python train.py --num_hidden_layers=15 --hidden_size=384 --num_attention_heads=12 --num_key_value_heads=12 --head_dim=32 --intermediate_size=1024 --vocab_size=2382 --hidden_act="swiglu" --norm="rmsnorm" --norm_place="pre" --norm_eps=1e-05 --positions="rope" --rope_theta=10000.0 --rope_fraction=1.0 --qk_norm=false --attn_scale=0.177 --bias="none" --tie_word_embeddings=false --parallel_block=false --init="normal" --init_std_qkv=0.0205 --init_std_o=0.0 --init_std_up=0.0205 --init_std_down=0.0 --optimizer="soap_variant" --learning_rate=0.00389 --beta1=0.95 --beta2=0.99 --weight_decay=0.2 --lr_head=0.00788 --max_grad_norm=1.0 --warmup_steps=200 --schedule="wsd" --decay_fraction=0.777 --decay_shape="linear" --final_lr_fraction=0.0 --batch_tokens=131072 --max_seq_len=512 --doc_mask=false --train_tokens=413100000 --max_steps=3152 --dataset="wikipedia_en"
Each number is 128 + 24 x the weight over its row's rms, rounded and kept within 0 to 255. Layers, rows and columns count from 0. Numbers have three digits each. The size before them is the row's rms in percent of the matrix's.

# gate: layer 7 MLP gate, 1024x384, rms 0.0942, rows 293-338, columns 192-287
# up: layer 7 MLP up, 1024x384, rms 0.0936, rows 293-338, columns 192-287
# down: layer 7 MLP down (transposed), 1024x384, rms 0.0837, rows 293-338, columns 192-287
gate293 100:136148145132116104117127115093110131115134140148110100144141185186132124113138147063089151119124086116095112131132132113083133112109140215109126134085075108090125136098156167124153106132076137105152159117109123121107145114154171150118122128142120076142132110127102120077117138142125126126
up293 102:107152131143110084149140144162145174085107081126165097127074121112138108160155119100108122141148105137097143154122138146102146100132131151075123097121122090166115150150123127109132167076133178135112112143129119131131140113143135167106180146151127137142118101176122177124130100128120117141
down293 102:158131164128111145126157131156114125144139129184149119133132130121129118145107113097144125092122084138128104138131096169092168137095169183106124117135177132112115137139134121119113147120095138133116107127130100158120126119123130103156170154121080160098162118141145107131072106122115137113
gate294 104:105173135101129122142100136082140096134142116094107090125103172172082127168095122159142155119109112166132106100119192141118142119140141077148142134108097109145149145137131132123120127130115134117127132120146106136125118151156127141130175143172135096079097154176117116150126121125142165110
up294 108:117146115149104110128116139105125114149121113117121108137114144134108122137100143104117144138152107144125125141124145125164145101134136148138129101114138122123124124123179148102094165127122121133127123106138144140138075094185089144124135147136144083137084132186102134134092175154140128130
down294 104:136134170144149118193133132129109107174143146151122162115132144119138136111098122112120118147084119139120122115129122133134122166133116142135171110125114104125141126115140154104115136087100105147141149126148082104161117131129085111153121168103125093153108083116129179180103133143092131131
gate295 097:107076094129137143087126108114153128158140146109143146105112147134110114125110120146125139107131145139132174105123117118125118106058145170131117124133180119108110086152091114109166155149107141118090089105121124096134143142135116123150135116172130091139140172123142117112160111095153131097
up295 100:087130163168107099150140169128122149114157104161115153083134120137138110177112136153107142099093132061107087139147125134098099115135103115130146107137141108130159121132157142168172126105155137118100121120120128156128081109103124148177094084120109091090107119086103159100117137137155096151
down295 101:082108156177099121119143127161154158126143124160071095110144089113148135137069172144136116106085112094095058098163171125113130138124138123122074114165153138117130139087148104129132116110159132147117151107113102180119106092154163113142094120122113115071085099107103167120106151143129107110
gate296 099:067129098153124140153111149136113139126077088133169135122104116106126104136126133102161138120140132125083148142136108122110106134105152151136158076123103083132137126092102128117091110124109147117129127138119069154123159140152127163129141142163181100147141141142138149115130117120132104104
up296 102:094114131160116119115121115131120078119084154099136110143123128136158118131131121131179117144127129144136137204104131153109146168141124146099127143135150173147152125134123134114130202147158153088093108137153077129130120090120135131109136161134108097167083116127121104127140150149112183132
down296 097:144122162159127157096124128134092097183135063159105154163138121119152126181097127109117096117137135117114110135067113117148126159105100186130117075133114120146153142176126082138133144126118128126105064120100138127117114121100147109129143105165127120107166105119119152071115090135088165114
gate297 099:151109142127089108093097137124157147109130098151168123130113156110131145127111120126130124110105162180124140099135126134127132102125094111171125136183110104122156107126133084193154115111084099125124142135133104151178110149147129128160115154163087162090139113158095141126126112126109138081
up297 100:157133134111100160128133122157097132095132107121128141082107125132113172132095111154142061150142099132121100146169117106119146119099112131139100131153121073096159135114121091097146124086165100134099129147106120141137112139168112115086156141156121180094112117110129070156127129153098143160
down297 101:156088136115155152132128169146098133150128136172119164142109173110129160133153105094138110115122096155072137162165138092148127092103133156121109175074135157137088078147123148151125101121112127112130137157143126088156104151115107152118131154142147138111139141123140141179147129094139081122
gate298 102:126111115110125126138150074097150128156123084095134131089140139105134162061150163140191120101149137144096148148097120133136113091148162146131159150131132133144121159121131099148123121129132123172129146181141099138092118150136097135141117097120092075122135122103105117137111164094187109095
up298 104:108136125093119093115132161110141178114157136155150137136140113139076142115173161131162109125108083111112121118133094116112095160146155161117103106100129148168115096147145116155130118153137124164110170150108166136157125154119122111109068116097069137130137119101132115139108137114177101147
down298 103:147096142119087135152125185091144056125163152134151147118136102155131113159127173130157155088152145091108159176146132142158109175124167105121116118132136085166112131128111143166111155155141173108123084136098118167081146126084162150131121120110137194140143128128140109083077121080099133138
gate299 101:099115150097153112104141123114151161114114122143179156124127124159130106131089085145149127136049109134134122132140123102108142114114147120133174157152130115127161119166135146099120110132114126116161152146119134158079119116121112075150118109137127150137154142139190119155126120130122138116
up299 098:120079135116146118130125149171112109113154116105126121105153118106151145117097106098178077133087113085170082117091167107110148114097113109145124167120085132114127117146114134104109154101119101059136118144080140137104110090124086084118124096154130158097132138141142109099129055113117180165
down299 096:150146143136152154156124094147081127160118164148094135122183125139151141129133147116154128150094099119138107196137124121128099102140097133119160145140121155097120125163153146094135081106103165131131171114131122154132173120104126103093137102125145148101109132110163110122119092143132144118
gate300 105:136139129104137088131146117154113126069135170126101124150117164155152111126155162126126138100112177104140103146095145098147129129091139110100145139091119110126121144109123168060128090126131123122143150095100155148160119137119151162101142136135131115148143149151103129164123144140144133106
up300 108:101115100147135134135132106126162119145119097147108114121138118163152108146101102108118133160076116184133137125155109091112149146115097142122106143160099155127084114119129096100130138153149110110114160118134133094118093077128120108197122097116153125105153146127118103084130122131158093123
down300 107:118104103150138161086139132094091113138151134124123124089150107155173129146099103166123104151127086127115088088094127116102156130132131145124123138170125149124153157115157086151121119108124101090107154095133095114097135108159125126123096151141145111131151117122123122114134132112123127114
gate301 096:143156113116120138140122144058132164139145106147093143119139130146109142128099140180110131095138063120190128108136120114120132119113103118117147141108121172092143109108150137151130099136109136121126138031159114135125115150193134139124148093158145148147144096152114135126115133127158122113
up301 096:130117147116119113110177096079092128143151146127134133111143152110145123162142086196117099127151131101180168106142146156118123110148120127164154155123126144108123102117189115119139100123125141088134157114133044142133127146146131160134157117100141117145137130127155132121114131133165137122
down301 100:110084142139136115185127142123124142138135127150104135131131120126192117149131153159110151106143166105126113133166158110127169160128104149142124146104105138122092133151163136125109107127139136091146117141113109134133103124129121128096155173151142139170138106149140167142116179125117117143
gate302 105:146121118124135115135171138130153115136182138140107120115124130154121157132136106195111119141112121180082089134130097068112145144130151155156094127188146114123107112123146138138136123135109147103117110126113134112128090151143115123152098151117105136154127096116103125128170117120113104072
up302 102:116139135120123121172131084122100177093108117151156116109170119121205087126112144140127130149100124137129096125096115111094116100118162164146045139099137127072123119141185164144107126102113109125082133169147135092111127157147146175148071171146137125129106121108132141132106195150155120147
down302 102:149122132100138105146125149098122150126086149125125120100115146106161101111101147162107119160186156152114088106145141094140133134160132109110072107109165144120116116121158120102130135122128143145121167158170181168131139141144163162175112134120112124137125158142159122104136142118110113118
gate303 099:133143127098115095095130114114094138151119158114079130135115099122104112165123107087100101120135098130100178152152127171125136096115128098144156141068143143126142114126096108116148146087124105109115166133096116093134154146102139146162156101133133175117197081143124170167107172146145100169
up303 104:143124139146115123100157118159155092107145112170127134113101114107104114110123159118129190096135154135175150102143140156154108144103076120097165073112191044128132150119112099121158115109115134141154101121171122153144157130093138126108147142096136117136134107110103143144159139148128122120
down303 104:141118113152133138109130108168133121157169115123150130131138157106148125142152116143151130143122124134115147131143119114167149155097141128164132096125130058140130114124143119102131167166110121158120102145137107193109144154123134162130147098141107118134115122154059150113123151129100171124
gate304 100:152139200088142115123119124132135095127101106150140123133127148132109110177159139094153102112118115159081132125154111106136115150129086087121134169157135147098163103091143118082099119120141140131106138130127123111116149126112154142142145105088150092131155176099132079144171121108159166096
up304 100:097112110165129156096121109108169115143136161157116121122148091136115096110137127140083104121110097151116118144159136140121179152142152156099102095098132100129169149121136178077135172158145084181157135134120132108097104091116131138086116150140158141123162085117112149124137129122119085152
down304 104:140133122117138126127104100112133107089134136156135077144128124161111130117139122118133090112132143115094145132108154187095149126144147143185156070093102126080133088120116135113136119113125129144084127121140102119119140138138162139141119122132113118120128101081119103126136111163130113099
gate305 102:125145113153161121114135107129120109090087132154132163139137154084104084143072144135122119151102144095120117141090103113151091120123143151164107142090144108141138170132136119103118089189095106135132112095079114111111125119128127134128123146163150131151156140116129120051134142116111132133
up305 103:146139166159145143144078136114129154082104168163162161121130130085111135148127138146098080162138163103163088112123156144148124097139180183134156104140105109120150122088117149123098106145173146125152127138066129138102104097122128115153134131141142122099093142127138117115170164128111131090
down305 101:119178118132116125176127134147096152129110156176171146127119176155108137167152126161118155141112180099121122155119117142141131105101116135133127139147153156128133149171126157118112114145152132144117152113092144100130099151110109136114092086134144164164120118163121125133112179137125115154
gate306 097:094139146129104145120121121120128132119131106169125141126131146124107108137115111111118146128112150112103120131127073132168150117087106121118139134137125166133154155155111148198120160117145157115146148144077129072170159120076128117125139103162095122134110241111106102160111122139107140097
up306 101:113114103131135151138131143128111130084126172091159140108156150129139164126118131118142101099128089161144098136146135133148119143132140131099097105128150132114128141132104113151156118105112136113189140146143135100152173161120091145133147099141133110130090142117120084123122153137150131111
down306 101:136128145183147143129090095165106159121141129143109152136129125116146164105096131097083099119161139105185121141142132140127155110109124164175145095163110086142136119100151123126140151132108136121170109123145089129088137129130125198149084150141105111112107165167113154143137132105090117118
gate307 101:171109170106184098139191117098121158147136143103138137176159142152080126118115116111134157134134100157145125120109124149092142121150160133125101101155131108089111126114174113130131137130080123143164148128122105138095150154128095137130147126123104105086111158121119135158144136113180092140
up307 099:092142117139131096127141104104138121137145151128154123128111132101170081084090151143154116125178135087119129135092147134116108075126139078173103150152137097180082122146135123138132113126144149100117152093124146079164121171131108108131173134122124129131108151126156105162137117111135145164
down307 099:121130150127127120149111096146144175144132140130180117147129121124140090132124122107161146103165119099151112141089148124101167154091114102157125104143124117151124084128135133155095136128105142093096107114144131097167154159146121118134165123102150083133110148072132100166136137111096134178
gate308 099:155104099103126146156129111138126131125137128131120135140131164096162140079121109121179132132118125126131093093151121084122130079089143135151160096130140132119095111136159087164104164128136110185167138144094131121127097101104117140097094123144114179136113144121074167144148090130127173156
up308 098:138114124136183103118109136142150129107096126129161153119138111088166146120111105149152124185120101136152172104134137081143133136135135136117136138105106122126108155126141157113116098111117150085097113142117133172132155157144110124101126131123121106161160093213121136137116131150127155124
down308 099:147121148141104110119131119116175100143088153132132121140092142115123121112145141149092075157140108125094140117103195121102141112089161100149109152107183113120127115127142106154131105108157140113096166154123110183140148135148131111138089126119128091116133161133162101144126084090077145123
gate309 100:143135174105166158120127166107139144112133102114143159108132145119141146147140127149141153129135124137143152140111108133147099112113120164126133101135129133174160114143125159108165127126126125115094176138155099088148116092131108118122088138112096128101189145119159133182172094144148137143
up309 103:152188142081132120089090114123138160127171153120114138124140154088128123134124131155177147140128165141122113151149135129104106176139150149143118103120149155142102149123085166073138082113111099132136097149150143118163134100167130116113144094120118120126126134161103130135141143094122121124
down309 104:135131170104117128149124123089186118117170208151137200116142129102097103160118133097159139160174140162181141129131115125103159112127157136142137110138118120112104119118118121174180111144150119096110100105115174134152139130159133128119126111078106162119127143139114120114122102123140170091
gate310 094:142141126197116101102134115123118115100119142119142121164128131095140137103103129178162127103143105155112124091104148124144137140132073105111167085188135151133127119115136147103118144104159119082132150137081115125112162149125118139080156120146123098115150132134141126156086127106132117100
up310 096:125110123164088111117119169095135094133119134114136123160128182086125154117109134169141180129139115134122100126144137166105157108112151147119136106126162112108088099148104095120186036087126076144147114143120138175109149145132110113125111110142129089123130167099101128123106085121104160094
down310 101:111130140139152131121083092156136112124114128137135121127140128117075109151096172146117128131125139147151127136125114116131142094093175118100108129148168123123104100098073158158157139133097102144112118112127110135125095163145140143106106081107161124163121139140121110169132177111142131130
gate311 097:153126103138107076137125141160124146135124126133138121155116112134170097172089119132145147113156109124163120085134157120187125135121057129145144105135134141136150116129134112105129143138077139170123109066139096138130131121098147131130131087166156114103114100151123107141142142131073116144
up311 101:112116091133117111151126132079116162157116149084168125117097126158142122162127172145117075113181131143099176109045130138134079151123154137125143172155115126121105133117163163143133120127178117158116103124132174121129151146096121093137097108124120112113133065154111133127122170140140088136
down311 103:122140121123163120164129108136103148128116096107117118108144130107096137200069111119105130122132103134093124125117147120116153129122184108143100143126118164152109099169138108129178112117086130172144108141142074128132122117135115117112116114140122141150111131124109150115102113141103100162
gate312 102:138118153129119072131126123135102143135110121100155138099126105119131188124194176114106125089115138126128138109124167134128183105088101122140124114130149121041142144125137133162120129147074142100115147140124141143129100099144146157097133145120114132112131164085169111125120113130123125131
up312 102:074154096120120152167164113102181146149151126144118125121116124093127130101135104119121104165127119087135141139081159146133131142141147107150104144150113138143138115089125123122117134129162112127134154183114112112162137141126104138133115131131136106144134084130119091106132129151110177113
down312 105:109123126121151133146107128098152124129117134117158099189115124159104125112133113154136144138118144124110064127148186107112189124110148123185137098121144116104126154162124142145145118113145121141185102102136154109122133121087139110137112150133089107122142084116143143131126186128130131139
gate313 095:153170146155133101111152101122109114151095098162127111096118132119163111097119083133106134158114086166098120136165121157100120114143141095092101125102154173127113123078136116133106122141113110112158144137152167143122153099137122144188189144152103137121179131118147149156153143137152152094
up313 099:126100116112077127163151138106145133102116094112155198121159130134138152125116146145183153143121169130146136133115147097108134124091170114119108124121105139147139094140112159131105141107128141126153144133127087114141128151122135155115136082108141131049132096136104118098104144152092121096
down313 097:119109135140111143116095143114113122136105140156160118164143134135111136111149096126118130114147145140122156147105166099104134129137131121049139146143127140128125139135077105116151125130137116090147132125151110089172104185126142126119132123098112162085117093162126123092155106092140128147
gate314 103:076118094144071148147112118074160118077156083124141143123117133103111152114140141124101104127136126107127132145116134213145093089104141132137143096103130148145146110139098105130164162129135082112128144132155100091182118138181098082137068122116152147113129139133129102121117148108157166086
up314 100:113136130174129126085138162124114145107158165070143110103208102125121126086130121118155161126084117106122178134152134144161125162117116132133127091176111174161149116119155103111109119109121159101136126105146147143147133126151105133114114117142155155155117094132139116090169135111121112129
down314 102:114140118125161114088104093160160127149153094101131136090175117125108141096145114142179122105100145146113118158136097123161147169140148135125158116128130103104138099104122144125111139142123128104127107133091096131141123131122108151166173149124167197151109137130153120127116123115142129149
gate315 098:135138115094160162101114107149095118152117145162140120138127101137181141100148181119117138142127112139090126127153127128137132107141106098124136163102093141135118102146138163079165068091130085151129124115114113147118115142157143104168157104108127141164159116118102127132135125127140083148
up315 099:148141094148102132108111133156102128157132112149114125161102136107150150118159174160101129147134098122099167108187117102244122122122135124135146115158099112161149167101150111078100103117157140146109104119133125125071150111158135139109117134140127123184125093131131085143113107135108087125
down315 100:109131117109138139087127135174152125134162128114125160158114147111121149156146143171099130155130097101129112138154124122123114197145094119120113151116130119116117159125159129094152159135133130103146123110109146110092145117095106139100113135134154109133149131131139097114101139109138118115
gate316 101:167142092114136139099065148125107120062153138161136188161103152098104103090183119133112134149133113136158145117144127122135108140142139139147092122155143133130114120072112108103131125130151131115127164184149118137093162113155117121161163093101126112110127139171144112145121140143116124105
up316 104:109112098110126115164143144137147137126144128123076127131127086185133136118121131120134116155142148084087127140131186138125146139149140085137105124170115133117122107112143114099117125119076105109178097061147108094143096150108163139128108128122128103144139117088096105128093132136122115162
down316 100:122103118185123114089139130127145136148128112119102151109136109165164168121133091187068141144155134192152134112117152146130155161144134102124113116138121089119133162136103110113128136085120172149156178157121175126099123133072142138145139115127114147123158154120128078068122056173138117136
gate317 095:131155101122068160133104171146138035122135147133118129132164150121171124105160125137127160127114132152130075102130141131138141142138112106158140180123114138135087140135109112102126129132134099113128125151139115069114144170149114158135096146138115072126144152106128095131116102137151113096
up317 095:112121122147124070125164114127107103149169144132101095104148145163136179132091144148159132096076146140166098111171105137139146184169112127133125142105084073173135116112134143107136098096130141140170098141096129138122138128143143088125134176133108131089127093166147120134095176159110120119
down317 097:114140104113134109140156169119137145097113109115132120123173120141127148113107103135083160078132156155107129148167139099134146137146157127128114129126148121094147123144134124134089138105152109124117153115135163165119114145108121154138176136129095124140135092123122143137140128147143160137
gate318 100:126138060125104133107137110092134108139145122139166141075136123157110106104155198144127129138096169176115139109100150090065112112146133124106123179132138130123117155110090167128145117082070084123110130177150135120122109128123131126115156137083147123152135154116100107116142101103131138181
up318 096:119109153122164159136088106136120127127158132088104119128140134087162112133132150126169135079114102105122132162073124125123137141135088138131159111163133157161056123126136122163132132141148124134104104114122129161146136130105139107163143130189132111142128124138175112137128140101127143101
down318 100:124135177115163148133126127085133128130157113145093136107156164119152134156110147136129133111086107106163169154134077104081122095136120142131095129159123120145103087100091109142136130160128140091094130109155160138107120121129145113164133141166156112123189119144147170089113139132114157068
gate319 104:131137150107146128124151120105138152062094160106122127133138115162116118150103166117133079123152125119114143117121102133119134161167109131153119139166105121074154139145170168106130100129147158135155167138110121094149133115117141094150129117139128115141131113105114148104127131128083121146
up319 105:169118139108140113108146098132128112096112127151156155092116158186122092145154124149134121142126118114097136132172112146107085162139143090141173136143106102134156116144108174155084148110167161179116094126131132140105142121124160106109124136114129160120137079150117103178136139098131141093
down319 101:149124133140175084137122143125141142154141127108149149144112162124091111162127112093121094161121154125110195158119098140110147134156118091107112125121120115155118119098132161135161089142142143130090104181144099117151115098136114092117108081107166132173157098140093106150157165112100164138
gate320 098:127122128141119110130125174115118155139142103123124087130102123114116152104137188101125135162119131113147123111173118120081137110157130135148118133170121103127136164118170136092132126116099157124125136108136134129140171173121129152128110166142049107178114113167133125138168115114136133141
up320 103:134147122102097150075106119117090149159154115151173166084109125126159099151137123169112134107138138114107138068146148121153128148133121139123148075137117143108121121133122137146094139130172116105130110128119145121136122133172122118166129089144098103102102145120127139111157140138099110134
down320 095:093125118096117142124144145150143136126117121177095093129137104091143111135110107134096120121123159128156109132168157100158106119132113161138139126149136118152138102152100127148126159071099132107114122153129128127117139102162141091156137145160171112153115100135113088140149168114084161120
gate321 103:126102165119122130094103189125149145124150094139151194112123110149108122095127094103095148142138152122140159154116160096123121141118115121159122163118102129160180146130142123106098153137100138122121130110109119175127171171100144147156108143121114174091162128146114128118122149168143124090
up321 104:077147111178110146106154132206109180134122179088135140104125156122100137139077141137106143125156183120153113117114108105110156131149144126120115118118135139120104168097139099173109161107108135155111107115114104153143130150109139115074144119109132142133130144136128137087121129130121126112
down321 101:138141131085141102114112138099134114137143130151114101128119135126139155145138137118126109102092135124139128087120121113131076110149113107127159162095147074146141118104143130102150132123116153164168143128163147111146112125113180131133125127100114107121110165092083094135155142131121103171
gate322 096:112089139114098139141115168136117150133114095123124100133137114089199153140159118084120100073119120124096105109154162128103129118125159147126107124120143105134133143132098147176166177129115137136088144152114135123151149150117138126125131127125100100124162093132143125158150146053134127157
up322 100:140151130141118125157157153152113131099103147148151090111147159114067129124115128138129175116132133149084105141100130138145158144140149106132159097056095127140113139147123109145138151168114174125201125100131100126122099090145092114126093127115127115069107091114156123095120145101125131117
down322 098:151151108148118105185191130121138132075089139110129166088129129060110099138096117177130138128124108134105141099093145135150098151169109139112128131143122122111124091127164118145109128154135097142172105136139114132119150104117112149154088117143108153125063146093115151112107143097116137086
gate323 103:135091124125172131124103112149115147123122082079121120172115133134099150093125130106176135144046101123122098139108136115123098128135141117132101155151128123140139127112129159124075153152136151147121148152143181127132149173125103137146154125142135099147113161109168085099140145104157130143
up323 106:145141111134151140101160117119105123102179124151156113167119127134143144133088126131131113085139120111151161146108125108164139116108148137115145138151127124139153138079090153128133137152119125095132110147150083084174133167151138144118106098130150137118113121130187124098108155110082128141
down323 095:108109149121107099093135151149108102152115125093076132146105160108120117111123160168155137101140137181157153110106120112139121077132121192073136115130111088109154114110130118131145148107146168093165126146148146115119134164120129095138097134110118103155127157110154134141108107078114095136
gate324 096:126138137131136114110151104067145140100120160119094140139098154129101138124090128132143094120127116098131116118054151146117143120136107095103142130101169107141137114164149159169107097105140120100117152113109108131078137131132139106108144120133145156152122121141121132113136176121147139112
up324 096:119122108104138139133087125106104161148133137107140149104125108157179141188097089122094148091156141145146138106122180124141174132129118113124085135078171114095087085151118160152138157132132104067100139070093123158088121129168144137131121100158103111167125119124097098122122134089133121136
down324 095:171129144096152132159111155129122155145136150126105157134127085100094082112106164125145164116149132136110120117137132091161138114147105143145145113121144136079101105108123154135128139116136133122121144160140111143103110178071135136117118110115086134118107150092138109135162091105101125152
gate325 098:102151064111115144098172146136144125159160129120135098126106102122130111157186143178134115097121141123166134136152100092108103099101151116176131064144102094101145139111139118100162098160151053146095118151126149138138095141157133103127103138202119072135192144113141116112129140132150122150
up325 103:079183125136127157139167089142128092134094117114173147136126115134118097175113146133137144099110159155116139130144171131124128161121100129134126051133154127108111164109104146129162109170125143137139137132097111178144110118136109114112090179102139141146161147110113119123107098159118136139
down325 103:126135131147118126118166124169106063114170125134145128114091166128097099122118150165099144113124113159106093133106123138091108142121182079130079118105155116122109130104136152127140154136116104098124158103137114144120138110146121109147135151108087123121118161123046152110139154155128149145
gate326 112:128158156139133114133110162108141152125160122123114133169121161131152186134150139135155118110082141118142152165112112159133136099125132106154102124125115104083120113131129157136136143116112164134124124116116136102136122138120128124123154159109113106154119145112150112087120172085141131131
up326 109:087104129132125146135065101169184135126105132173113135107142117142106099123136173117094133086163116125125131136159104113124134129094105117143128080138128110155069143119165082115123110140145099148117150112095115094123129140140128130123124113114134141108122142135109100151101085137123103084
down326 098:112067120116091115116140130177118117130139106141114123126116135136154156157118118136107125096118099133141096113141091161112160150135137145102108144115138104169118121127123110145112129132140104098166134104149127147104110125106147132125133122115161114124096115115122091134123114085133131131
gate327 097:151117130103138103147169140101113136138122096109091164148134127125146132155142069123118151122118100141123096155101168131120104089148147116110130137127121145139140131129149132121118156076137150168138108149140153124132117123161124106131103109137095128130111122151111116168118127144075138108
up327 099:150112163098133139166125187117127106109141143124158150141094100140134143122118132152136093186136128099104160114126145117105140088094153120080132132159143134080178117123147133077094127141131100160144118138061167137168123101159115182145164134127136144110108050137153122129069122162157115122
down327 098:129119108150136088139107131154068115143147118098161115132117156104103118099110145125134103120151126130151128152135122145114101131135158159134137168144110097142085102154142113126131142075091153116103124114144076130160089091144104140104097179106144131154148130141115086109102131152097086159
gate328 112:134122105086093112115112116088130109160055127091132137091120140165190118116116109125145109146094125127091118132091152115125138164120154133134108138132138120084116144083139117113110093133155136157126166124153169165157168146109081147120105129152155120124135117184118137124113139128137123139
up328 109:132153122103106105135134089137098079126142113136117115093100150129134144162124144093129155122111145124073124122076159140146153118142149137145131116165110112078102138115117101107175103165118123125164160136139127150080141158110113134134134148132120115120136159118118119124134170152135123162
down328 103:173145168163138094144123174117141124151119114132137154131114112158122144153167118078078127127120113101122134112118182118155104132112145115124162135157121111122108150146109104105135117123154110180128090115123072093143144143106113166126173135122169127154111157185089136075099128142084118139
gate329 098:071128112134132103131086165095138101162135120135147168097149084157154089129131088139128103113114138121128139170112125169088144113093140152136106125130137163071142079128125072147124131121073168134148144111127132159121152097157189096111120146131123141140094159107116123122137160149112128124
up329 097:152113116096117133096135107127101092142174141146126123156149112164175130120111083090176180129126142162168170114108123086103112099091143104118142127137114135142072126135124139136101129113101145144109132112173107165089138133200141096128110127119094110081111112108151121150137147131159145145
down329 099:151125110106119145130174050134127170108122114114155144158128154135082111117125116112129156126121122136110166109140178096144111082149120148104120141126140119163131130092137126143145105186118114129175108123151103207157156135127139154115132117129119123103127126146138122146075099108151122140
gate330 100:128132126121093121126138148128125133087071127095140103112143141105153139107098158123155098107117145111114128102071116097142139146140179115177115126109129118112137151088111129123129110122124121114084098124144089133158100113180162116146113115119141145109123141113125073045122185137090144127
up330 101:106133107147135152141092079137104107091113085119180090124071099103089121107142134135107095082179127120161098094127136070123169129153117129161143138159110131136112114105130106137134097160145117124104135137130120132131108105158137133122120092134127154135139109135162187108144152167143072123
down330 098:131081141129142100140112077176133101144132117142086104129127164153106128106155178130129115154099122140152117141138152139161131156134108126136135111138101123114080102109136105217120136099178117102138093118106127114146109122181074183157140143170102139120129110122085107110148128112106144131
gate331 095:154125144120147099109146119106133178107136127123123146108140159109111115133190120107116157143083142099142130137181100124134167124154155137137160126156117131149129141132122088133123143161157139147143142157133092143137109155110123106147131103139160120134156176080126130087125116126147135092
up331 103:157122151107094137117145152090124160124136083150108128114143116129132122154129122097131149170074130147112098145122148142096131193145107058159071140123128092123120136115141156135098101139142108150112140111148125138120117111121108152122132116134129128113109140165136186160117112114151100110
down331 102:128131082078131121125156131122136110116144116116097142126129148137112144150138167112106130111139158126132113149121121123123134205154142104162120129131085110122096092130192128185128128128153131137139127110165117142139146128117104095115098140091125094141141134123095166119084119123160113114
gate332 103:144142131126111145110130137098087172131138161105105145094137111109150104136154121170153141112121122121138149156129108150082088104150113111130119130087160094121159154143092154122119162145127108142124072127139128130118121117155117135114151110107156067143124126168164108110110134146128108170
up332 103:143160103143103118161136197094108131156132105137156140135093133158109136129112124081096140097086143140126130166147157153123131131127127131079069125111120098143139094154132110126097126115112105140099153134125137123115106118140111143122138169136088043132065090119113102098110154079115123129
down332 104:122155098124136165103135142122137130100109151081128121148123140137115126114142085164108128108116152122106174168177163131082136154118116161053098151094099097131158188131115137078108121149084135150110136161108118107132165078125098116130135089134143097133114115133167132117082122145102152143
gate333 100:143128146105160118173139131106120122135117143122077127097138151134139120136126163133095089156122132108171121164139155083144092167073100179139125178135140105126158109105158127116119124097130098102122092089109139121146149158104115095154098102132132096145090133117181168147139142091149116132
up333 097:103141186118166110161118106104120104118171139143123124146138115128123084127085156143127105146127129151107126145131150078120144149118160105090156161145105116164120137092132147091128153106128103139086149141154180128127144129155175112083107166119131118175143143100152149127170138168119122128
down333 103:100141173136101157154081083123095138103122134120133141126077102125116088088165149135134130101157110143185118152117144109128125126151128129153165124153135148137133158098152094117126123150171090138123119109103144150114109112159140110100104148155102149125106132087126138146153162161137148141
gate334 098:115117087093157146152100150159116076120139119099126117170099161158126141198092154165150148158115070147114154101127117167140135105188124131169109116127123135093128098107106114156137154120134119149125118146131085097144099126120142172120137098165124116166120103142140128138134119111111153128
up334 096:077167118122108137160143056138137146165113136102151162123198120121122113162118113124124105124123073134155169132138152125136141093162136172153111129159100196122143079141090127128146142145192122133124154112074147124106156149117163120149126100112134110131128119127123142131135123128154087109
down334 102:143145097135154145154136099125094159139100137144104138087091117157130095132119153126169121128149130144110122140149158113153135122143136162131110096113104135109176115109198125167126122120154134138098104107125103156094135201092108090125126127073122147141167120101148150135126105150150098122
gate335 095:123150121107087139106108140108152153172176081098168154140144149154138123074110140087142141146116133166126097138137155115120143124157133133120207123150102130180130127130137155162073061144127087139107108100131170144145157167116135121143114136142141118153108154149150135133148129107130105094
up335 102:114145114081093146139110138121160111153116113122148117113142129173160143134124135118156167155127092123126106124124123132143096150140122156082149125151142110091125067100113093157098140156085117128119106095144169109127095136101112184113122119117086120106162121131084133126134118128145109130
down335 102:124123164120161121133145136108120132146096135141131125123136142177050123135106165149156098084158133129060111141149120168140179171135115113126073125126125111135175148151116123128112154142121141158134094133148174142072113110144171174122139144148129127134131109164139137147150129154119141122
gate336 093:113142109143120136105109112077143120107152141141123173110149102139099103129177112153091107151137143137133112124136130138140167093127135128149146126113126135124104140128118123125108126144141150142142092116137137122136110137105131120148152145095089159130151144103167141132155130163113134139
up336 097:140129154117175119123081143120099117134080146102129115099103118104111137100119150110108120154128131135125184127111137117127117152112127164133101097115153091166133121143115108139136103087126107165180094106098140098091120143105133140148147106085108091135175135171127151131093140141125130088
down336 098:137148158102118139154125139155137094128164078112087145120172156131146118163133141121155174081144154123092136111143138076100152150143099140135161119140141122082191162141120132157142111148124102126162131126109119127094158156134109148131138102137162129105113097071127077098114129081131172117
gate337 101:126128148122104121114117155149144076152111196124156123130143109167102119133111127156127131111112176101127136123114148115104153139145135089153163131150095135092129147103122144089132153136150168138153166102118118127138117167145129140143183136133068108144140144147098120105156106142129122132
up337 100:133116074103060114105168152145140126094110150132104135081154151160101140139134152144169141153170172092123159139072138124122133157143151138112069131149131122079093099125148135161095121092109124118118148110142144104155146120161146136201132116135126129091132126145157092139147111150114133133
down337 102:121135117137138148132140105156141140155094128139126110135138099131158091072074167116149098169156174098077097143140155110145159143113158173106187130097153139125159103144108141087078128109141122141124121117131141116161139141119139125156141156131085127148120109131138126104171143089127052133
gate338 099:143099149153143182160147119120149103068133141113144123124123154097120137148159157135124134129151123106143103148118179186145084082095140149084140123115126108215168098144108143124135166126128166105122156120114139085096117183118165106154140138175146155108090145135147138100151099173140157113
up338 098:118084133147099130137149124121139141138154107125107187145149179122098088136121116134125117098137093097136125124169116136150141113149139107128153110141138111157094133143106167108126101160181140172131144147124109121162132113201128156152177140106131141128092160132133110133126114129138043126
down338 098:128148105116157122125141159166100156135113095141125076133118101120096100130082198100115122114113111157119167133162113134118134114108090120168111152117058130102145154120183119092112089116122131134096097087138153102166156142133162064092149062146162147130152115134110160100133149121115119109